{
  "num_hidden_layers": 16,
  "hidden_size": 448,
  "num_attention_heads": 7,
  "rope_fraction": 1.0,
  "attn_scale": 0.173,
  "init_std_qkv": 0.0276,
  "optimizer": "soap_variant",
  "lr_head": 0.00765,
  "final_lr_fraction": 0.02,
  "max_seq_len": 2048,
  "max_steps": 2800,
  "dataset": "wikipedia_en"
}
Each number is 128 + 24 x the weight over its row's rms, rounded and kept within 0 to 255. Layers, rows and columns count from 0. Numbers have three digits each. The size before them is the row's rms in percent of the matrix's.

# q: layer 2 attention query, 448x448, rms 0.0622, rows 0-27, columns 224-335
# k: layer 2 attention key, 448x448, rms 0.0624, rows 0-27, columns 224-335
q0 080:159159168097116162112134115154115156138073148104175139131143115117143131136167083174144153129106162168107090122122128157137096148133112130118134137140121129146126114089164149118109103156109146183097147119095113141179130087154110134115146110118165148153169120111127135083145102158166166138145145104104146155163167117120096110125118117143
k0 097:120161141128097145142115141146089098132147135147130167115124115090093155139140136111122123142157167144154143122155145097129140111147121136162138148152125136150122082123104140168142196118084115140115145120151124146104129129131142142088087158123158156140101159139090131188162178143088109120116131097151143145097097109109116111119117141144
q1 091:110095120135130139114140147123146087149119094160136149120133167136138106107118108101123119147154154138119157128103088105184084124108184145161084150117116107121096140123087132199123105121102093098135129103081099116103098118147118130115114159135108134074128109130146114157118180125125119102094125129162105103114104160157125142058120132105
k1 098:142144100127136120151129112117181103121160165115106112145100130137131110090133182151115153090133129111136064127146154148126083105131126145121146113053143178114153122146123136147091139127111105136131144124154090136149173133126120103128164133113127160170121142078134137110130082108136095118163067164086118102108124124137169124179107137083
q2 093:156160130131108142150087101136131148086126132124137120048139092134129090150109118171125116113087163132172061131090130132117116102155117145125138149099153163129160122156090145101162122107116110138054136172132143140145164122161157104165119158156150156140145157120094126116100111159165144129105131117145143123128144168138107102164176117158
k2 094:136143142115145111147127120096102138132137137118113157140113133143116158161150144099129058128124146153067116114083107112076119158167166059136140139108150125102103129146133097149151138124125132144158061104138111087126140131166125151130087151126145108109079097088140144126124123128063137166118115079164123145155130084136145117106136152133
q3 083:121112111158181078123108138139140120153102142132146095125156159136141117126156120159119125094153155119102127124098063127116131138111134104140119151137123139130121115115095117151126123153142135127106118116087122101115142142188102159131119126192140125153170084146154137151112159116125072076125104152171104142122110133132123143132056115108
k3 089:112126119144125131140156114109125123047166142130147101118141159173124075130099121172140165149152164087137138160158138116123139113189136142100095121087103117108188148105081118130120129128082096137158134157149138088125141132090135133099146133121124101134103130108128133141100110095105141127127095156103123115128155100164107136142105138126
q4 096:170138079128103120138185132113060141096152112124140088129113187172149154096131156104129157141107112080086162118141137148135107153111132145151116121169069105155086125142115133134137175139107107127103144103134110136134126128143108112125139124093124103111110141160182107156113163099151110136179103123139094117130112147120125169079073109114
k4 097:122113092134165083130115126130156071113139141121149135167128126137131119085130100154127130118131129088131130157162116116173112098106141143121106115117092117104133157147107164149125144105150118108198103130133090186152126155139133132138176131145116141148117131130144108108120063139132118114127108166149170145105185138129109097156157147113
q5 075:154099198154126114129141103083135098147128131161118140146104161148102096147107119124142122109131130153088125152135167133202111132147111116127131135134127142139107175118156095109119102112142104132127147145155089152092156104105081159117128128148092126145169134132100107144121127087141127102115150155116115119145156151125149193116144126125
k5 091:111168134109153124109160125109159131093149071130138103124147157138114167156134159146116199126106071157138155168104109122107140153163138141114122158126153088130077129072086128086143131142152128083161131126108164120134085115137129115124145154116140095103119157117120135172138133098146145122174116173128115123115101138096098128175127124109
q6 087:110138120147127123119106123141149097132090169156106132145158100133142137134157108136124137103106129106120120162108174098118100132126106132170152142134161140125124107179113089098119083112110151140133106154165157127129152146109125158165143102183119131146121102153153146103145144151128171103129125145119066100092123101134122107162118113154
k6 097:135093122107147116109132103128137140171154112121134130116157131122140124102148096138147098095111139140144110136108098132142126096170147098100132125149087114129171123132133086113142133155122126118096133095104124124130179149152132135114092132145174093100116152103100172088077160136094126134113088107100141099137151123132091140132153152111
q7 087:113157122136144134115158117144123123110126154088080173084103079163103076145093124144160148166118127106145058158130122143111146100115120118128134124111140101107149144158146113072124108115130128095113102132130136180124161076134107125144100159153138136103152122102117128147093112092140138097131131139126143104121125194137137122133158122132
k7 098:142104146129164110088139149111146136132120103107142146105146144120119147096097159139095108119156184113103071141128167149132116133136152170121123119076116142145094168155087150158141139137128171148125136088130138118181130136133162150136159115118077081126107107125136119092152092129100175118148114120145094140119114104135133116115135169122
q8 091:120134167112112079104124123177083126138133110144082135146143106138108157111128134122185136132120127164110144092112119140149109124124124086107169154129104144139118101147119164121116160151122148141151116124077148178122134146146110101133114149108132122142083131116123151122147116145065136106155169135131158138172120142101119135121145174142
k8 107:115100098164139114100113124130152094088090111117105161105111155149128104100141131144113134101122136118138119154115170130144118094143137117148112122127115100078115115148117095151164111111113137156096193103120147122140168122131150151139107148099141099121130152142137107181151120107123164130135165109120129145091175097124122120113092107128
q9 091:164115150127121122109109115183152138132070077112127102103163166111126149111132122144109139112133084119142161154106115092130160135107134143144152127114118091141117164083125142119131079109148136132117114148126133114144144187163144161133089077125121116130118138116144122139138134143134135158143127079107126142142168087169129102147108159115
k9 096:141120152097088157101134137121133192122137099133131134150123121130145157186089106134094097152122150121111117152129102135099142123095128117134147137134108106100129095130120122142112115159117089159190138176159130129142141133116158123102091134106163114090147151108132136103087147146120125151146126143099135106107084134126148113096094161106
q10 096:133124172162090182124086104133150085168121094182140093189175111103148134115162115124117132126113096148107142094105135120124114131138087121183115150062134158087131159133141113118127123117115153128115138123099102148123101159064130147136139152092101107135138130103126103128099101158164090121096124117111190123088114138115099193133141090125
k10 098:156150097092141089144159161127104175119120166124114137159118113150152185138122131151159068155151128121138137116122118119159120094151092129146148127146080137125113041105127135162104129134148100124175121143145101122112141079146136123109097113132133116103089110109130129110121160154114127147171143128110125095104154118111122139153177125130
q11 100:114134091115102082136117109146109111096093140126135106111174110107101138156112089110123166140122135100113171112091117127139165149124110114149120152129125166124080136143126120137154143115134125162142135185130165159125166148133143118113154148154132124195132152122158084158127146141100109126125104163137126098117141153137090097160140116126
k11 105:091131129134172118143157149119130186130143114100120119130138178111108111133115173184104103166113197136156104173092112114089090130119158133110146133118127066145141102153131128111137141128173109129119123124122108108108112133170145141152119126107117121113144121142132168145121112112141139145170100116121167132181172115070111135128094105109
q12 095:120120108140128113116147169143123113118162154115146163116053164159132108136096151119163109127113151105127123123199150115136114064104108166083132110202160142089182117120147117095161161118088153124121123143120170155149165113124142107102179158147125148129107110117142120103099121097124091110152100136155134090138130136112138099163107134113
k12 102:144123122159150119166129109119172101107160120094122126148189103099141132088148111148146134164107159132143129134139063169121137132172098157117099124125103126146083145142129161088129134131116155130103139133106135158152089098135158088130136131142153106153113091123149150142122130139109179120142154138175118084122143153138116107141122141140
q13 096:159127087156083121147145085093175121118098105122147090160128109155149117092142096161150142132111095129135198127140112142104132110094141100156127143111141127141139103127130120123141157169113156101152113122155153121115134143158125134152166120139136122104128157170138147139134116164098136094142142096098209135163157115125129146138150058155
k13 106:110131133134084126127096123113113157115106179151140141160157103140157104152094145131124091114150136170138147131141130129124137135124098139101113131121094147138120125132124169154129078146150126136125128159104161153140159143120106152113151147100140140155108167114126119142075174098095140162170107123137108087127117118127135133155120107131
q14 098:114137089146103134155120144144092153157089153070106159144126142105139156120132108149093074089095110140117123179100098156117132118122145130132102154151121164141095119123134143139137138124118120107161121146146126097137080124098111141096131110096152114126141121129117121180126155117128178143140142128140100147140088145136082119130072141119
k14 095:138159162135137136075110075089143115119138158128145158129130121130108132125106146142147131182113146102175108103107159106086121115136150125117147131112082112137100139128138132146131138165118127157132145112173144128197139100117144122063162137150156118113111114121162141148161105125161154136139123155110136141143148094119096127155087190142
q15 094:155166122159103124079143106117167156127119140114180119088134164119134129120130160154169145116086175155111141114124104072161139138075075116134167141170113093147149145145128136106114120106088152132074118111175130150155101100131127097081119126137136138126134146131149161111134156110154167094179148148146109130148138134154113127097119121116
k15 101:128129125138148124107129123154139157132098156114114175154147144172155152151210145105122078143128110121110144120145112102151094138124121173147128120087128138177126139108128164156128137123182125138163142084135130128187112145144148132160147088161124107160128122109186104129108126047106137125153098110101079102149153174150154151155149144117
q16 099:118095115118149115116167138144121136109129160124138156159164185101127129113109121120078155135112140173098178103118135102165111108123107162162109112119136145115113118115100136147115102139145124140120138118132105081153115145098121131154127177113163103078106127105120138109143161131125138074106124135138125142137144144158116083116120104158
k16 097:123117117100135177119132150117118120128142146162170105149151137161127088142149116126148087129122165126126138137142098141100128087102146147082158154153136114110169110142163147145127112160121114132097126095163139159167126082141121116115145115127141157092143116095174152104146129127106117129101127107112165090116162160129110130114117178109
q17 102:150100139147166160134138161193121165110177125102105079146139139141151165079136168100130132156124097132133151129160122142110097104187139129166136130135118149116151145185138129090134147139154117132134117099087136119142119112157133119103123126111130136148123083142108149169143126166117137144094125128120144093160097141143122100102133106113
k17 102:136128182140122141087134110156115098118149137127131126109141147114164178126140110161142130150119171131131117109167112114133147154179118110142124128185038134125153149166130128120132130144113100165116141121170119124113109125123141108154119158095090121112138131079095143092126165155161124134084123159136174163132122159145099124139157095107
q18 081:126163099157107106134140097128151094124143141131121126140116117115142121122145123126124180113114091126154110145145133109127101139184114123104115131107140142148104113127131166147130109094122082156166138156113143132091104131130107120095093147137128098116121115144075176105143084093164111149120162153118127153119100103082151133178115107080
k18 088:148097160126152133108111163088154131159154113156148152089126176103132153095102145163142127127144116160105150092130177126133124106127119185141141119133166163138110134115122142169108135162113122162113107121087089136139165158130158157169143111075084129128168109144122115158096162104124115093132099148123169103119103134111122134126142116121
q19 097:091139143130155094127086087135127116116110092105154153096118129130158157097148093135125118121149132157127117115170095139110076100142144130146101114165153131119143132110139105123118096094103139098138136136153116133158125143168112095126152122121149179132129106120109132165129108165167084110116138128112139077115156124147106129148124142124
k19 095:154132147154134135156122107164137113115128089142094126126119167125114119117142124149117144113169160127166146137153119120147111117155101152171165113128116142105118129184137113165125155107130150112110147127100089158125160148133138182147117096112140127117147101108128078117122109137154109121112101164119147143132103153113083132142160093110
q20 090:108142174092103146146147129125102134143113143094094145168097117157115130134153106147118118110113124144124134142100146155090145110095131110135161149109138155130079105101115073143125138109147115133119135130119125153163101133142096172124172122151104128168153100072102104120140141120116144153143111091131156128137143125141142163067107133129
k20 096:131133100138138133116081103109127119089157139133106114107162095120168125141131095179121103073118120109147107124104146142102101141103129118105135113134128132133099127105133101168162076124139156125154116151128122144111127128088109136143153133127144099114109105147104093137133114125101141108212107171150131143097129143114093105146109147134
q21 099:124119092081134114104107162098165167108105134155091159157142148073134108147077113117082119145102116134125104157101148105130125170118152157106119105106112116149146098106088157114129135096131151140119135122144146103119102113131087134125101109131165129175151117137144166125153132136154131113132146086144112113138101098130082104167121121101
k21 097:184147117118113111123150129130172139119121146130148156151119095132162109095090115152123127105160155112129144151103136103145114065100140119094111128097176140131143113083095123160121138138133148151160137144141152127171069159111132126123164120068110103146094100164096107156150154128131113121131141165140106158139141124127154142132083132084
q22 096:115145095116114164138131085138147154136131128090156129143119137123144115099125100127149145168120101143131162161135133084122138130122120144134169129169111089136153122160146147127170178093174156096156151136105160129136145168131130146098118107092121137127138179149158127160121146128166118117117099076149126080084148134118094113083079107118
k22 106:106093136119117099078142167160119146117187142114137161123132142104139120097133170126110150090114140105170159110143184159131165116129175139113104105134105079093116134114113145088099146125126099149142149158103133122092124149156128139112132155106127112108131134179099142141139106105120126140121145148123126126129139162110116099145120139137
q23 115:149122121136157114119119151122134126102099090148113145116099139123061159147154127149153137173168119085174111120159105113108083092125129163122124104133104136112102129124170123127126094118115128144087114099125140112135165138110123125115109160129138142155175138163170131166119147156154154101122135139100156103126119156131121146124106152125
k23 113:143118136178152114174122136133149128101161101108126105153116165097102118159119121142143134127116142126139142113146140111093135112147150137126110114096109138126132139134115168086108132115111145133109161123110174102143134137147137089148115143091109091188130111108124139088139163099112129148129132128117116132159100144143109127113142139119
q24 099:107096166121141092122131115148115132131128104125087124117122131140145161107137138111103124163151176137146192155119145090122099111104134147149151142145134118113156115074129130095130093106128155112105118179137145106116161082115116098112114139113174138119141165142174147168162133137138155092087157121125128131117108129154146117135100160139
k24 102:117115136128147104097172120147106188130130113137115140126149152107140138135138120164163107074107154080103147139135134171153091117122123157141163110160069098159147140118138108090124145118131156123118139066113134132123083131167138150120110135136111153131124118151152126118130134143125106139149136140165138196146117114103077134113139143092
q25 101:111096113097151081146111163118140112120125099110093146107124090153104113094088118119115122121149105097150139115145102131156135114144103111105152152120137108148128128126143178142147128142120133114091114107122168118102203105116111135131169139120130106109157113140121131116135149128100096092144152092185180132217151142113126119133112124104
k25 109:108124125098150123122121106124137100117099118090117138121148108110122114090165118119070084064120098060127070129124132142113112129125128093132121159128136126114158119179131115168126097146151094119071162139134130130148161119124108134107108141151155179149121120107113164093140125129091096132143107162155163138159109156122103117139150124152
q26 094:122179134115142175141109082114159154170115047124158150126187113150091141119149100110066109082098127155172117080127157148131100112134118148118141105109131156134114143138108127116093138119111153117127176138171177155143149122153125124131142147147098126097124101112092128100134094135123107119146119152134132096121130116120088115127145150102
k26 096:079098122166142120095097148140122149152161085093123181083138163159133136122104126144100127159120156156144143112157113154143122119114138123151150098116138137152083124164171159092161176140106113125145120121106168119121126151087120121138148098126095143105167115132093114225136153143133152137105114112117144108102130124165172103096123124123
q27 097:124146039128106140157120138148125072105124102135160102120098128126115106134110148102132180134103091147116143147134166125089167074133125142188095122130149128162134095141082106114162079062186163075124119158118086120170116126096102163130101172120142113117089130129160136154128137120128121086121121108128106133127149134133125131141121141101
k27 104:115133082113134090133192130120122109114146117131159115181107133119105140141103175068138139127129107137097118116114065108096156138124164139069149100161107119105131097137129140083137134108137132139130118148122155122131144138136175149128139113111144127097089135142160123176109158149098110129138123103129162121130162109130121115105146150127